Each number is 50 + 10 x the weight over its row's rms, rounded and kept within 0 to 99. Layers, rows and columns count from 0. The size before them is the row's rms in percent of the matrix's.

# layer 7 attention key, 384x384, rms 0.112, rows 256-310, columns 128-191
103:64 45 57 51 69 41 42 44 40 40 60 59 56 60 47 44 62 53 41 25 47 63 45 37 42 48 58 44 48 37 48 46 35 53 49 69 52 40 66 60 62 44 46 58 60 42 56 43 62 49 51 53 55 44 49 37 60 69 44 41 46 53 46 70
091:50 51 66 49 34 50 52 62 50 50 39 44 41 50 59 53 48 51 48 53 54 38 54 32 56 56 53 41 65 52 67 53 35 62 70 74 46 37 42 76 41 57 60 35 51 58 29 42 56 63 31 70 62 40 56 49 53 44 56 57 45 55 50 61
087:54 43 39 53 57 46 53 60 55 54 46 48 44 60 44 45 46 58 47 38 48 62 51 47 55 66 66 57 24 42 49 57 64 40 46 40 35 46 58 62 55 38 57 56 44 75 62 54 45 41 53 64 46 39 38 54 50 37 46 48 44 28 43 55
091:66 52 64 51 59 54 44 39 43 50 65 51 38 50 50 50 50 49 45 45 63 42 41 57 53 56 40 46 52 45 67 56 39 36 33 43 59 45 37 46 42 42 52 48 29 43 56 72 45 37 59 46 36 62 47 43 62 50 57 54 56 41 45 43
101:63 63 62 46 52 43 29 56 30 44 39 45 46 45 47 33 51 58 41 77 62 42 40 46 56 68 46 31 41 33 60 62 40 52 45 43 45 62 48 55 50 57 56 36 39 56 42 65 52 42 53 50 53 52 59 54 33 47 58 45 46 49 50 51
094:54 54 54 41 39 42 43 55 54 46 67 33 44 49 49 47 72 62 47 56 64 37 43 44 49 47 38 29 78 46 63 54 53 54 51 61 54 62 41 36 50 43 56 64 39 53 34 39 47 50 53 57 67 56 58 49 54 49 43 59 42 49 49 58
095:53 38 51 51 71 57 49 54 46 53 54 40 56 56 72 48 58 56 45 54 61 41 35 26 35 69 51 47 43 49 74 58 44 54 60 61 63 39 44 52 60 76 53 45 53 61 44 59 51 38 38 47 50 48 66 56 39 42 63 53 18 47 61 34
095:45 50 57 44 32 47 62 37 50 46 53 72 38 43 44 36 47 47 65 65 35 42 64 41 52 52 38 40 55 60 63 59 56 40 49 36 47 46 36 48 52 35 45 42 45 38 48 49 54 47 46 56 50 37 56 60 47 31 60 44 33 65 43 57
099:45 68 48 45 57 56 39 53 51 47 73 67 58 50 23 60 36 36 48 38 66 49 34 50 26 42 60 58 44 48 66 35 46 49 51 41 73 71 49 38 49 49 36 31 34 41 62 60 41 57 55 49 59 60 44 46 66 65 60 56 56 52 59 61
096:48 57 79 65 64 53 42 72 45 75 38 44 42 39 53 55 62 50 50 55 63 60 44 47 38 40 47 38 49 43 34 57 51 45 64 43 49 66 31 48 59 48 45 60 61 42 41 66 53 70 57 35 64 49 47 67 52 50 48 56 50 47 57 51
092:52 50 43 41 42 66 52 63 53 49 42 57 56 46 48 55 60 56 62 46 49 48 61 29 45 47 52 61 57 55 66 49 26 53 44 44 56 35 68 58 70 46 31 47 36 46 76 48 52 45 50 53 40 46 64 44 50 41 53 51 45 47 26 33
102:52 66 54 48 35 48 41 39 55 62 46 38 40 39 25 57 40 45 56 43 56 42 51 52 46 46 63 60 75 38 51 44 34 37 31 48 53 54 49 60 50 39 53 55 49 44 42 51 55 37 66 49 45 48 56 52 41 55 60 52 37 55 54 45
097:60 59 47 64 33 62 56 40 54 32 48 44 46 38 44 64 45 50 60 51 57 49 57 50 54 39 30 56 24 40 59 32 60 51 31 54 38 47 55 44 46 48 49 39 47 41 69 55 60 59 54 47 54 54 55 30 57 46 66 44 48 50 59 45
099:53 50 50 47 52 46 49 51 51 50 56 57 51 54 36 42 54 45 29 62 68 37 61 44 51 45 52 59 54 44 40 50 65 57 56 33 32 77 61 65 30 40 61 32 38 54 47 56 41 58 67 50 53 43 49 50 46 26 39 49 49 44 54 57
103:57 34 59 46 67 46 63 67 58 46 53 43 60 50 58 57 46 44 30 67 48 42 59 42 49 56 48 55 45 37 56 52 41 37 44 36 57 50 35 39 31 42 49 43 48 77 63 41 48 32 43 56 50 47 53 45 56 31 59 56 28 40 53 47
099:54 56 53 58 51 39 51 52 64 61 34 40 38 46 52 52 33 47 37 54 53 54 56 58 54 46 42 32 36 53 46 45 51 47 41 44 33 45 48 59 49 49 61 49 36 56 45 42 51 41 46 50 49 49 52 53 43 51 69 64 58 51 55 47
103:34 54 39 54 60 47 50 41 55 36 48 43 61 45 45 45 60 53 54 62 41 55 50 52 58 69 36 46 52 42 44 47 53 49 50 55 64 52 58 31 38 56 53 39 42 45 50 54 58 58 45 58 48 55 48 62 59 49 34 51 47 51 27 49
103:37 36 63 41 54 52 35 44 51 26 58 55 62 65 54 51 48 35 55 57 52 33 24 48 52 70 70 45 59 58 47 40 60 62 54 49 73 51 43 59 67 43 54 62 53 53 34 48 46 63 43 57 49 56 53 39 18 58 42 57 58 65 42 54
114:62 69 60 41 58 45 56 46 75 61 54 47 68 48 61 42 55 45 46 41 48 41 38 54 38 55 54 62 54 44 48 32 38 59 52 47 48 54 50 54 61 65 58 38 53 47 50 69 60 56 72 72 51 41 42 58 68 60 38 53 48 50 40 63
109:38 43 59 55 57 45 50 61 56 50 35 47 28 50 28 61 52 53 40 47 64 47 22 67 66 57 51 51 30 50 55 65 78 59 69 58 38 52 57 52 49 53 40 49 40 51 51 54 62 65 48 50 46 47 38 52 42 32 47 38 45 37 61 61
098:41 56 50 58 47 58 45 59 38 49 25 53 64 51 35 56 54 54 74 56 44 59 69 53 73 46 35 70 37 60 59 56 46 42 51 48 64 44 30 48 65 38 48 32 35 42 57 82 49 38 55 30 53 55 53 57 51 36 63 46 47 51 39 39
114:48 63 53 60 57 42 37 55 48 45 61 56 63 51 66 61 41 38 64 68 35 54 45 48 74 61 43 32 40 41 56 47 47 56 54 54 38 58 29 50 46 60 81 61 64 46 45 65 42 66 59 48 45 55 45 39 59 51 61 49 40 46 45 49
111:52 55 57 55 42 51 59 40 51 58 49 41 46 32 69 50 40 51 43 44 59 61 28 44 36 65 40 29 35 52 34 49 55 60 29 45 46 32 41 45 44 45 58 43 51 42 40 52 64 46 34 48 36 35 46 43 35 35 55 52 45 47 52 57
105:65 33 47 56 53 48 49 47 56 42 38 41 48 48 48 37 36 57 38 67 54 38 46 37 52 54 46 68 54 38 46 56 44 34 41 57 55 51 55 46 31 58 52 49 41 59 65 50 66 36 44 49 56 53 29 67 33 32 38 71 85 66 37 47
101:40 30 64 53 46 56 59 62 36 45 40 57 37 52 52 44 59 44 56 66 37 49 58 57 37 50 35 44 55 28 31 37 45 59 46 38 37 39 51 42 29 52 62 59 52 55 54 60 61 58 53 35 43 47 53 54 47 42 50 43 37 58 38 57
111:47 46 52 43 40 51 36 47 49 44 47 48 32 43 56 58 44 51 48 59 45 50 50 57 62 45 39 41 60 26 57 55 46 44 42 45 36 52 48 62 66 55 39 54 53 52 41 48 50 56 59 55 27 41 44 58 48 50 51 59 55 60 42 37
101:49 33 53 64 36 47 65 47 43 44 48 68 58 59 47 44 39 56 63 43 47 66 55 57 40 42 53 54 40 49 38 58 56 32 59 32 38 64 56 51 53 60 46 68 38 51 52 41 15 43 59 45 69 38 37 33 50 52 58 51 63 31 63 51
114:56 31 46 36 46 66 50 55 34 54 66 47 46 47 44 46 66 48 68 53 37 54 42 43 52 50 55 55 61 42 58 62 54 46 65 42 68 45 61 46 57 53 48 49 60 48 51 53 54 23 59 48 54 65 33 62 52 35 44 40 51 43 34 39
108:50 53 46 50 58 47 51 61 53 35 61 39 29 46 52 63 49 55 62 35 68 46 53 31 65 62 55 55 49 56 40 63 42 42 51 37 56 46 56 28 58 37 56 27 54 60 73 44 50 61 50 56 31 53 25 55 47 57 36 37 55 50 62 54
103:48 48 53 48 28 61 49 37 47 70 40 51 51 36 44 65 59 34 32 61 58 47 61 41 57 56 39 40 50 56 66 41 52 53 40 60 65 54 51 54 52 58 58 26 50 45 58 52 49 42 63 58 41 53 40 69 60 59 58 49 41 41 31 58
104:55 55 62 59 66 38 62 36 47 61 46 57 43 58 32 45 46 55 44 47 38 61 46 38 45 60 38 55 53 42 54 47 53 60 61 32 56 55 49 55 30 50 60 54 53 51 69 57 45 52 43 42 54 48 52 50 44 43 48 46 63 52 69 56
110:52 40 39 53 43 49 47 53 51 50 52 58 45 49 45 38 67 57 64 31 62 65 47 57 48 32 72 36 57 47 43 45 54 55 62 50 47 35 63 54 40 56 60 42 43 53 49 49 59 60 52 41 54 54 42 47 51 52 59 49 49 47 63 68
108:48 57 57 49 61 42 43 53 49 34 42 52 35 43 41 53 50 35 58 44 51 30 64 69 53 56 52 54 50 55 37 52 54 49 53 33 24 44 51 38 57 57 73 54 51 42 70 46 49 61 78 48 58 47 43 56 72 48 34 56 35 44 58 38
113:71 41 38 63 58 47 60 36 63 64 39 42 49 48 39 53 55 45 47 47 52 53 64 37 52 61 64 49 48 58 47 48 52 45 51 47 62 50 47 40 49 47 55 55 58 42 91 46 57 42 53 51 62 51 60 49 40 62 69 68 56 41 58 43
106:52 59 64 55 69 49 63 40 60 57 36 35 42 46 48 56 51 70 49 55 45 46 59 55 34 43 31 38 61 75 55 60 68 50 64 52 55 64 48 44 44 41 43 51 38 26 45 63 60 56 40 49 30 65 37 64 57 58 39 51 50 67 61 51
111:40 55 36 36 44 42 49 68 62 49 53 41 54 48 51 53 48 27 42 53 51 68 39 42 44 65 42 36 63 55 46 52 55 54 42 45 50 55 50 47 21 37 29 49 46 29 45 40 57 70 40 45 63 61 55 28 52 62 37 72 53 26 56 54
105:58 56 58 41 65 56 62 31 57 39 54 53 77 46 35 56 57 62 48 30 31 45 37 46 39 61 49 49 58 38 66 63 30 47 64 34 42 55 52 56 44 35 62 58 38 40 55 45 65 54 63 61 44 54 55 48 63 47 56 44 49 46 49 48
106:60 44 33 45 38 62 48 42 32 43 63 50 46 38 61 61 68 65 54 64 43 69 55 68 43 50 49 70 43 46 40 43 53 51 50 41 44 54 54 37 51 53 54 51 61 44 40 35 45 41 43 45 43 46 56 49 52 45 38 49 52 46 53 42
103:35 52 41 43 36 55 44 55 68 31 58 62 54 61 55 68 37 41 47 52 59 56 65 51 55 40 59 60 58 62 47 58 68 41 52 28 29 59 45 43 50 43 42 52 48 38 56 43 27 55 29 78 34 53 32 42 57 44 56 58 68 58 61 59
117:53 30 45 47 35 47 57 58 49 39 55 50 48 71 48 61 53 42 48 43 58 59 48 55 61 53 53 67 58 65 48 49 47 52 64 48 42 68 53 56 42 54 27 39 38 72 57 52 51 35 59 52 55 50 59 62 64 40 51 64 52 30 43 40
116:51 36 44 57 42 52 60 42 68 49 51 20 50 34 56 51 49 35 56 48 40 48 61 49 43 65 30 55 43 36 44 40 46 63 54 47 65 33 39 46 39 54 52 48 44 66 33 34 52 51 36 62 49 57 47 49 54 40 54 39 56 56 36 49
110:65 63 54 41 56 65 47 48 64 53 29 54 56 69 40 57 35 41 58 47 44 68 42 51 28 37 53 42 54 60 34 65 58 57 34 36 45 46 51 71 23 36 40 55 62 26 44 67 54 54 27 53 50 38 52 48 48 46 49 56 53 58 51 38
114:56 37 77 64 37 36 30 65 66 58 58 49 65 40 57 55 43 48 44 52 46 45 42 41 64 46 61 38 29 28 51 58 41 48 59 56 56 60 54 44 25 46 51 48 37 66 58 60 56 64 40 54 61 59 52 56 65 37 45 52 44 57 51 41
106:45 49 60 63 53 55 50 65 54 68 50 61 39 53 58 45 54 46 60 58 39 64 58 43 46 28 36 50 36 59 57 63 62 32 58 53 50 42 67 56 56 42 57 45 48 65 53 52 35 40 61 41 71 51 50 49 55 45 63 48 52 38 58 49
107:52 60 58 55 36 51 60 39 44 41 45 58 39 58 48 48 51 49 57 43 50 37 57 45 53 55 35 53 42 47 48 41 42 39 43 43 53 62 49 52 39 48 25 25 43 51 52 37 49 47 51 52 35 34 56 51 45 40 55 55 48 42 51 59
110:76 44 57 45 43 38 69 39 55 61 61 51 54 60 31 44 30 48 43 38 54 50 40 45 63 41 60 69 39 64 32 58 46 49 59 54 46 33 38 49 46 34 82 61 40 56 44 58 53 61 47 48 48 46 48 53 50 58 36 58 50 59 52 47
111:42 53 43 51 62 52 49 42 49 75 59 55 54 57 51 26 48 53 64 43 55 68 60 70 57 58 40 47 59 54 55 52 45 62 66 51 55 46 53 59 30 49 58 56 49 54 42 29 40 59 47 42 37 33 44 53 51 52 34 58 53 57 50 36
110:45 67 28 40 53 56 53 56 54 48 65 72 41 40 41 36 40 71 49 43 46 60 31 48 66 57 58 53 65 39 40 57 40 54 50 35 53 48 58 48 55 42 72 55 34 52 50 44 33 48 54 54 48 44 53 58 30 46 30 49 41 46 32 54
107:54 30 33 51 44 46 58 72 78 58 47 38 47 47 35 42 34 55 35 58 33 60 63 42 50 52 49 46 50 80 47 57 57 66 51 49 37 64 50 49 49 56 63 50 40 63 55 51 37 41 48 55 54 46 50 48 43 51 48 31 49 51 22 47
111:47 52 59 41 42 41 58 52 44 69 44 60 57 62 57 37 51 62 52 43 54 50 41 49 62 64 50 53 36 53 50 35 46 46 48 59 32 57 68 67 35 29 55 53 60 45 66 49 36 71 35 60 39 37 72 63 34 81 41 51 43 50 58 61
104:38 47 45 59 39 51 42 61 51 47 34 41 53 63 21 50 38 53 62 66 43 29 64 48 47 58 54 42 52 52 55 54 53 44 38 39 60 58 54 43 53 37 60 49 53 43 39 56 30 40 28 60 63 58 49 40 50 44 63 46 51 47 49 50
112:38 51 58 50 55 56 33 42 59 48 49 62 57 33 49 50 40 45 51 44 75 59 56 63 52 53 47 46 45 49 55 64 57 53 63 51 42 53 47 45 52 58 56 53 43 42 44 46 56 39 53 38 46 36 44 63 48 31 36 41 57 52 42 37
109:52 51 48 51 35 67 48 53 51 45 38 45 57 42 45 54 49 57 44 41 31 51 56 36 51 51 45 71 54 49 60 56 40 68 50 44 54 40 49 48 54 46 43 47 48 68 60 44 40 48 44 57 45 40 58 53 53 40 46 55 67 51 58 59
113:58 38 51 56 28 63 46 58 45 52 46 48 45 42 42 54 52 33 29 34 68 60 61 48 44 50 47 63 65 45 64 61 59 41 37 54 36 38 53 56 47 42 51 39 54 46 51 61 50 44 63 63 47 60 72 44 61 51 49 45 45 55 45 69
114:31 43 49 75 66 54 52 31 46 54 49 36 39 55 44 59 61 40 55 52 61 44 52 39 41 67 58 57 56 73 38 56 46 50 31 58 48 47 68 43 44 59 49 68 36 39 50 59 43 33 48 55 35 50 37 54 30 46 41 49 45 41 62 40
# layer 7 attention query, 384x384, rms 0.11, rows 257-310, columns 128-191
095:48 43 55 62 44 43 59 32 51 52 49 38 51 64 30 51 36 52 57 56 32 63 27 35 52 63 71 53 50 48 25 33 55 43 45 50 64 49 57 52 52 56 58 44 41 64 42 44 51 57 67 35 50 56 68 41 47 33 44 55 54 44 24 50
093:57 45 59 66 64 45 30 52 55 45 55 47 48 42 60 51 30 51 54 39 50 52 40 50 44 51 26 43 45 61 47 49 52 34 52 54 55 54 50 46 59 46 38 55 68 64 52 61 51 40 51 48 66 47 63 64 46 60 51 46 55 56 33 52
095:51 62 37 36 57 47 43 56 43 51 39 50 50 48 36 35 59 50 50 58 61 54 50 55 44 67 35 43 57 70 33 59 60 56 43 46 46 63 46 57 57 68 37 43 50 44 51 52 76 50 50 74 56 56 59 34 53 51 40 41 45 63 67 38
088:54 36 36 55 30 60 44 61 44 60 42 61 51 58 45 34 54 34 35 52 54 44 67 54 39 68 57 52 41 39 50 44 67 52 42 44 48 64 63 48 58 58 51 54 44 49 55 49 51 52 45 41 51 48 54 65 58 51 39 61 71 35 64 49
097:62 49 26 37 48 44 60 45 55 35 48 46 42 55 52 57 46 49 52 49 54 36 47 49 52 43 38 62 32 36 42 47 44 54 42 46 33 46 65 50 58 39 47 64 40 46 60 70 38 41 64 56 34 54 54 51 48 43 58 48 45 36 59 59
085:56 68 60 59 64 58 47 44 47 52 49 43 42 37 50 51 50 59 59 60 36 71 52 63 69 51 53 61 60 67 38 46 49 45 46 54 50 66 53 53 35 38 18 55 52 47 57 54 72 38 51 71 56 38 34 36 45 52 45 44 44 57 57 45
101:64 59 31 65 57 46 59 45 57 62 50 59 51 64 49 49 41 55 47 47 34 47 46 50 62 28 50 60 38 41 37 48 44 19 46 50 45 36 46 47 56 64 28 45 45 60 55 61 61 40 72 47 46 49 47 49 43 51 49 53 49 46 54 34
091:59 53 56 35 41 55 42 46 31 49 56 55 37 42 32 40 49 49 54 61 56 58 55 59 49 71 43 45 60 64 46 44 68 40 51 43 48 28 43 52 53 53 64 30 50 48 48 57 58 41 49 49 51 68 62 67 48 38 46 53 48 54 44 62
093:33 37 45 62 31 46 61 40 28 51 37 46 51 56 37 58 55 47 44 60 50 47 57 58 59 62 46 61 64 46 56 46 43 44 65 50 58 46 45 51 57 46 62 45 46 38 49 44 49 67 50 50 54 48 52 43 38 44 41 57 54 49 57 60
092:64 63 47 37 50 56 44 57 39 44 47 72 51 50 49 55 55 47 45 54 41 61 60 37 41 49 50 60 50 51 33 62 48 54 50 55 78 57 48 46 53 63 41 58 55 49 67 57 51 50 48 51 64 56 57 56 38 54 44 57 47 61 51 49
098:58 46 50 44 54 53 65 56 43 52 48 66 42 56 52 45 52 54 47 62 41 66 40 33 52 46 37 47 53 31 60 42 57 49 45 51 53 41 66 62 51 52 49 49 56 62 51 41 51 59 41 43 55 55 66 52 61 39 62 49 51 52 41 60
097:30 50 49 42 38 54 56 51 44 60 61 47 55 46 45 46 32 49 48 55 50 46 62 46 44 47 39 55 50 53 69 63 45 54 68 60 29 45 41 63 41 61 34 36 54 36 44 57 61 55 48 60 49 57 58 44 59 34 17 42 62 44 54 39
094:72 36 39 62 69 57 60 56 49 49 46 52 54 51 53 64 67 49 39 48 64 51 43 28 40 52 54 48 64 58 41 54 40 61 43 55 78 53 45 65 57 33 46 54 41 41 49 49 44 53 46 39 43 43 48 54 40 53 60 54 35 49 55 52
108:47 51 44 56 55 43 58 33 49 58 61 49 52 49 51 40 43 66 56 51 54 42 36 46 49 62 54 54 45 57 65 45 56 44 63 36 61 40 54 62 42 37 65 47 48 30 28 43 64 49 38 42 54 41 52 47 46 53 61 49 45 55 41 41
104:62 53 44 46 55 50 47 46 39 43 55 52 48 43 65 38 74 56 44 67 42 61 42 54 66 48 40 54 49 62 30 45 50 36 41 55 60 54 59 51 54 64 50 40 50 19 55 42 74 48 50 31 35 57 38 41 47 32 40 68 48 59 59 72
097:41 48 50 39 50 63 39 74 35 43 56 64 50 38 46 49 50 48 50 49 58 43 49 43 63 52 51 41 46 52 56 54 68 65 38 45 49 55 38 70 57 51 46 49 49 41 48 34 42 59 57 61 59 39 41 35 46 20 36 44 41 55 54 62
108:63 41 53 42 35 39 29 28 50 47 36 47 56 60 50 56 51 45 39 37 54 52 49 53 40 42 45 39 48 48 51 65 53 46 35 40 45 54 41 32 51 55 50 47 53 57 54 43 38 68 53 52 46 43 49 69 32 37 66 55 60 40 36 39
108:46 35 50 42 57 37 60 33 45 50 58 36 42 53 35 46 60 45 51 45 56 60 50 66 47 52 35 48 38 42 61 41 57 48 52 63 48 55 53 48 51 40 42 55 50 36 42 67 59 72 48 64 50 38 57 66 58 38 39 44 52 55 46 30
114:48 47 53 72 36 37 45 58 50 38 55 54 40 43 35 64 66 47 42 53 59 55 42 46 63 59 43 33 56 71 51 64 52 84 54 48 56 51 52 54 54 41 46 52 40 39 56 53 33 41 41 26 48 53 34 41 48 38 55 32 48 55 38 61
095:44 48 56 70 59 42 48 37 50 51 49 28 66 52 67 45 43 57 73 64 44 66 32 38 60 53 22 45 59 57 46 54 64 55 42 56 78 33 39 57 55 47 59 64 48 47 42 53 49 65 46 53 61 56 48 54 54 46 42 36 62 59 29 40
102:44 65 45 61 56 60 44 50 54 46 49 45 55 46 47 53 52 53 46 38 52 73 49 48 51 41 40 56 52 64 58 46 51 47 63 63 54 46 57 40 56 70 47 43 33 56 36 65 45 53 42 66 49 58 58 64 44 51 34 63 58 33 41 65
097:31 61 56 42 33 35 57 53 52 43 37 32 46 44 39 36 66 48 57 53 67 65 52 58 55 52 36 47 35 50 49 43 48 51 55 48 54 48 55 53 43 23 48 50 39 48 38 70 49 41 49 48 49 46 49 58 56 56 42 52 59 40 49 53
107:50 42 45 50 49 49 41 55 57 54 64 38 57 53 39 42 55 36 40 61 46 64 52 63 39 46 32 71 20 44 59 34 69 42 47 64 46 62 52 40 47 62 55 37 63 51 53 58 53 54 58 54 48 44 56 33 56 43 49 52 58 54 49 63
115:54 49 47 40 51 63 39 50 48 67 52 50 46 44 48 41 59 60 55 54 41 60 42 45 51 50 49 48 57 55 45 27 60 31 40 56 59 52 69 49 56 51 40 45 59 52 41 54 54 54 50 60 54 39 62 36 43 59 69 60 34 54 47 40
100:49 46 48 55 31 30 54 47 61 52 61 46 49 47 64 33 44 37 47 57 63 60 39 56 57 56 66 49 48 52 62 57 50 34 33 59 53 51 58 39 30 66 54 40 46 61 59 53 29 50 35 71 34 44 62 42 40 48 51 58 39 43 70 27
105:64 44 57 45 62 49 34 49 50 59 53 76 63 50 62 36 53 66 53 58 59 54 33 48 45 49 42 51 47 26 70 48 47 57 42 52 33 46 49 48 50 44 60 53 36 45 56 54 20 41 58 48 56 55 43 56 59 56 38 41 55 61 36 48
100:41 56 48 51 43 52 42 43 63 43 36 56 53 22 45 49 36 44 47 37 48 54 36 50 54 39 70 37 47 49 57 56 53 41 60 49 55 45 46 53 45 47 40 41 59 58 44 65 54 44 42 51 43 44 45 55 45 37 49 42 46 41 39 32
101:48 49 49 56 42 43 46 61 46 63 53 48 55 47 47 52 45 57 43 55 57 42 35 54 49 58 58 54 48 59 69 40 48 65 50 52 42 38 32 51 55 69 53 31 52 48 56 30 64 31 53 74 44 43 54 60 52 40 57 55 46 69 60 45
101:49 55 50 57 25 55 45 67 54 60 26 47 56 26 42 59 65 40 41 52 41 55 59 55 46 56 37 47 58 46 60 52 60 52 52 42 61 57 55 52 49 41 44 45 46 51 54 52 54 47 25 42 32 57 48 44 43 47 38 43 49 52 43 47
113:49 22 41 51 62 47 47 57 36 43 58 34 58 45 55 33 61 45 68 53 55 49 43 43 43 48 48 64 76 35 54 53 65 29 49 54 36 71 46 51 46 35 53 45 42 43 50 41 47 46 61 46 53 44 49 60 45 48 50 59 36 68 55 63
102:54 48 55 57 56 61 52 46 41 49 48 58 37 40 44 42 61 58 40 41 45 47 33 30 50 38 53 47 25 41 57 34 54 35 39 52 58 42 49 52 47 59 40 49 62 43 68 60 47 58 63 55 50 57 62 55 49 52 59 55 50 56 38 49
113:62 43 57 48 54 50 51 51 57 80 58 58 44 51 49 45 63 29 70 45 54 51 41 33 48 49 57 50 44 50 54 58 43 76 48 41 50 49 67 57 68 50 33 42 53 72 38 55 42 51 45 47 46 55 31 45 54 42 63 61 61 31 35 46
111:46 53 67 44 55 49 55 63 46 55 54 35 51 52 51 39 49 37 59 51 52 44 58 33 26 61 64 53 35 60 45 42 69 47 37 46 43 42 39 56 57 45 57 57 72 48 44 61 56 45 62 51 48 39 59 38 43 46 54 67 56 56 56 54
112:55 74 42 41 53 38 54 40 51 34 53 56 47 38 45 72 28 54 52 63 52 46 52 60 47 46 48 54 55 46 47 54 48 37 43 31 68 50 43 44 44 73 48 46 39 50 61 54 45 38 51 54 60 55 47 41 48 63 50 40 61 53 53 47
104:61 72 45 62 74 42 28 41 35 39 58 48 46 43 49 42 45 63 52 55 50 51 33 36 64 63 62 42 39 29 47 56 40 63 50 39 36 58 35 61 38 31 54 53 29 49 49 66 50 63 53 62 38 64 47 36 55 67 49 65 50 38 39 56
106:37 22 42 53 49 53 47 52 46 66 51 56 41 42 52 51 56 48 45 54 44 31 54 52 28 47 44 55 54 36 34 54 54 46 56 46 39 45 42 57 48 53 44 56 36 49 65 45 42 44 57 22 49 55 38 55 59 30 51 46 40 45 46 36
102:57 41 33 38 35 48 47 53 50 34 56 36 64 48 61 33 41 68 46 39 68 45 46 35 57 61 56 58 45 48 43 44 55 41 45 33 32 51 41 42 40 47 53 53 49 61 56 67 54 31 59 55 52 57 26 48 55 53 40 63 64 57 57 85
101:54 39 66 60 37 43 34 45 54 53 53 58 48 35 68 63 52 54 55 48 55 44 62 53 57 54 30 39 52 55 38 42 59 57 35 55 41 64 69 53 48 56 49 54 52 51 41 36 32 34 44 50 58 60 49 60 52 40 42 47 61 68 43 42
109:44 59 48 41 45 37 62 32 53 37 58 60 62 59 47 60 24 55 51 58 46 53 52 53 55 46 45 35 58 53 54 51 37 51 49 40 61 59 42 53 40 39 51 61 48 60 62 39 53 54 46 22 35 58 61 28 59 51 61 45 42 60 61 43
103:57 53 41 37 60 51 48 50 45 33 54 45 65 33 51 47 63 46 60 57 62 56 41 57 51 54 53 36 75 67 57 51 36 37 61 53 34 57 55 56 35 55 51 68 34 55 34 51 23 47 46 46 43 55 40 45 47 55 42 47 30 46 37 44
105:63 43 57 34 36 59 45 47 47 52 37 41 63 57 55 64 39 52 32 44 44 46 49 52 43 55 62 57 37 41 35 48 40 51 51 47 40 68 52 51 38 52 50 44 46 51 47 48 62 61 58 54 44 45 41 43 52 53 51 61 37 54 70 66
102:50 41 44 54 30 56 56 49 64 60 52 49 59 53 47 65 55 52 59 49 58 48 53 54 41 36 47 33 44 51 36 55 36 56 74 33 49 43 53 52 42 34 56 46 44 66 55 49 63 56 50 77 64 56 48 51 38 46 44 61 42 70 51 50
105:50 54 52 63 46 54 52 74 37 69 69 54 49 51 45 62 52 56 50 35 45 50 48 60 39 53 40 41 49 45 45 36 49 52 38 45 57 53 54 38 33 48 42 57 57 41 51 55 36 74 37 41 53 58 41 54 40 58 59 48 48 62 60 59
106:49 55 44 55 54 42 62 50 62 48 53 33 50 69 53 52 49 47 43 54 41 58 65 46 63 57 58 41 34 60 42 39 41 39 28 61 52 72 42 58 43 51 52 51 47 55 34 63 48 50 40 43 68 38 47 56 50 59 46 51 40 37 55 49
105:30 40 57 46 52 37 61 47 51 47 42 44 46 46 47 50 53 53 43 44 60 37 47 59 70 33 63 51 44 56 37 49 53 39 47 43 48 38 39 41 52 54 17 56 33 57 49 42 56 45 50 63 42 46 44 61 52 47 60 46 30 62 37 44
106:41 56 60 66 55 49 52 35 47 45 34 61 49 54 49 33 71 56 52 56 63 59 56 57 44 58 30 60 67 62 52 52 63 82 60 47 43 67 32 53 61 48 43 62 51 38 61 59 64 52 54 65 41 65 54 51 57 50 49 61 38 70 44 57
103:42 37 52 35 62 47 53 45 73 54 58 34 44 45 59 40 46 59 37 57 68 59 50 38 54 69 46 46 35 51 54 59 56 51 55 55 51 47 55 48 37 47 58 39 78 52 41 44 51 37 48 43 68 44 45 57 39 46 66 63 34 41 39 58
093:53 43 54 47 49 54 41 65 41 34 62 44 62 37 38 44 64 46 45 65 45 41 63 40 63 48 52 54 40 52 61 68 75 41 56 52 49 65 27 50 47 64 39 46 55 45 52 35 51 57 53 65 57 57 50 37 62 49 57 45 53 55 47 60
100:55 73 44 55 41 54 53 37 48 44 49 53 38 37 55 34 58 59 55 59 50 54 41 26 51 47 39 68 74 41 55 54 36 44 46 50 49 51 51 57 54 69 61 49 35 57 51 39 42 46 54 38 33 34 56 41 54 59 39 65 51 51 46 60
106:52 35 52 54 39 45 55 55 58 57 47 53 63 56 57 53 56 63 59 56 41 39 40 34 45 52 47 54 56 37 60 48 58 38 45 43 53 57 56 48 65 52 55 37 62 43 42 50 28 45 57 40 51 49 74 50 54 67 32 52 42 51 46 61
115:50 49 52 54 36 43 32 52 43 56 85 51 33 47 46 61 55 51 42 59 70 48 60 33 35 58 52 50 43 40 58 32 48 41 39 44 39 38 44 44 45 55 46 45 61 60 44 49 58 47 46 48 48 52 52 29 57 53 59 57 45 61 49 43
111:61 46 42 48 41 43 60 52 56 57 42 51 59 36 48 69 61 50 58 45 37 44 40 48 49 32 50 54 53 24 54 48 40 65 42 38 32 49 43 50 45 64 50 48 64 46 46 46 39 41 36 63 46 53 56 46 47 48 53 38 53 60 39 55
102:41 59 48 50 60 46 48 42 48 46 70 18 50 33 53 43 44 57 49 45 44 48 61 42 46 51 44 55 53 45 43 38 59 63 34 36 53 59 66 51 53 45 45 52 63 75 44 54 43 53 68 46 38 50 58 44 55 59 58 60 45 61 71 72
113:55 40 46 51 30 42 42 52 47 39 42 42 51 53 46 58 56 53 43 36 58 74 48 57 53 44 41 44 65 38 41 59 39 55 41 59 41 57 50 57 37 57 45 55 35 65 46 67 50 23 42 51 44 35 60 41 65 36 62 55 51 55 50 60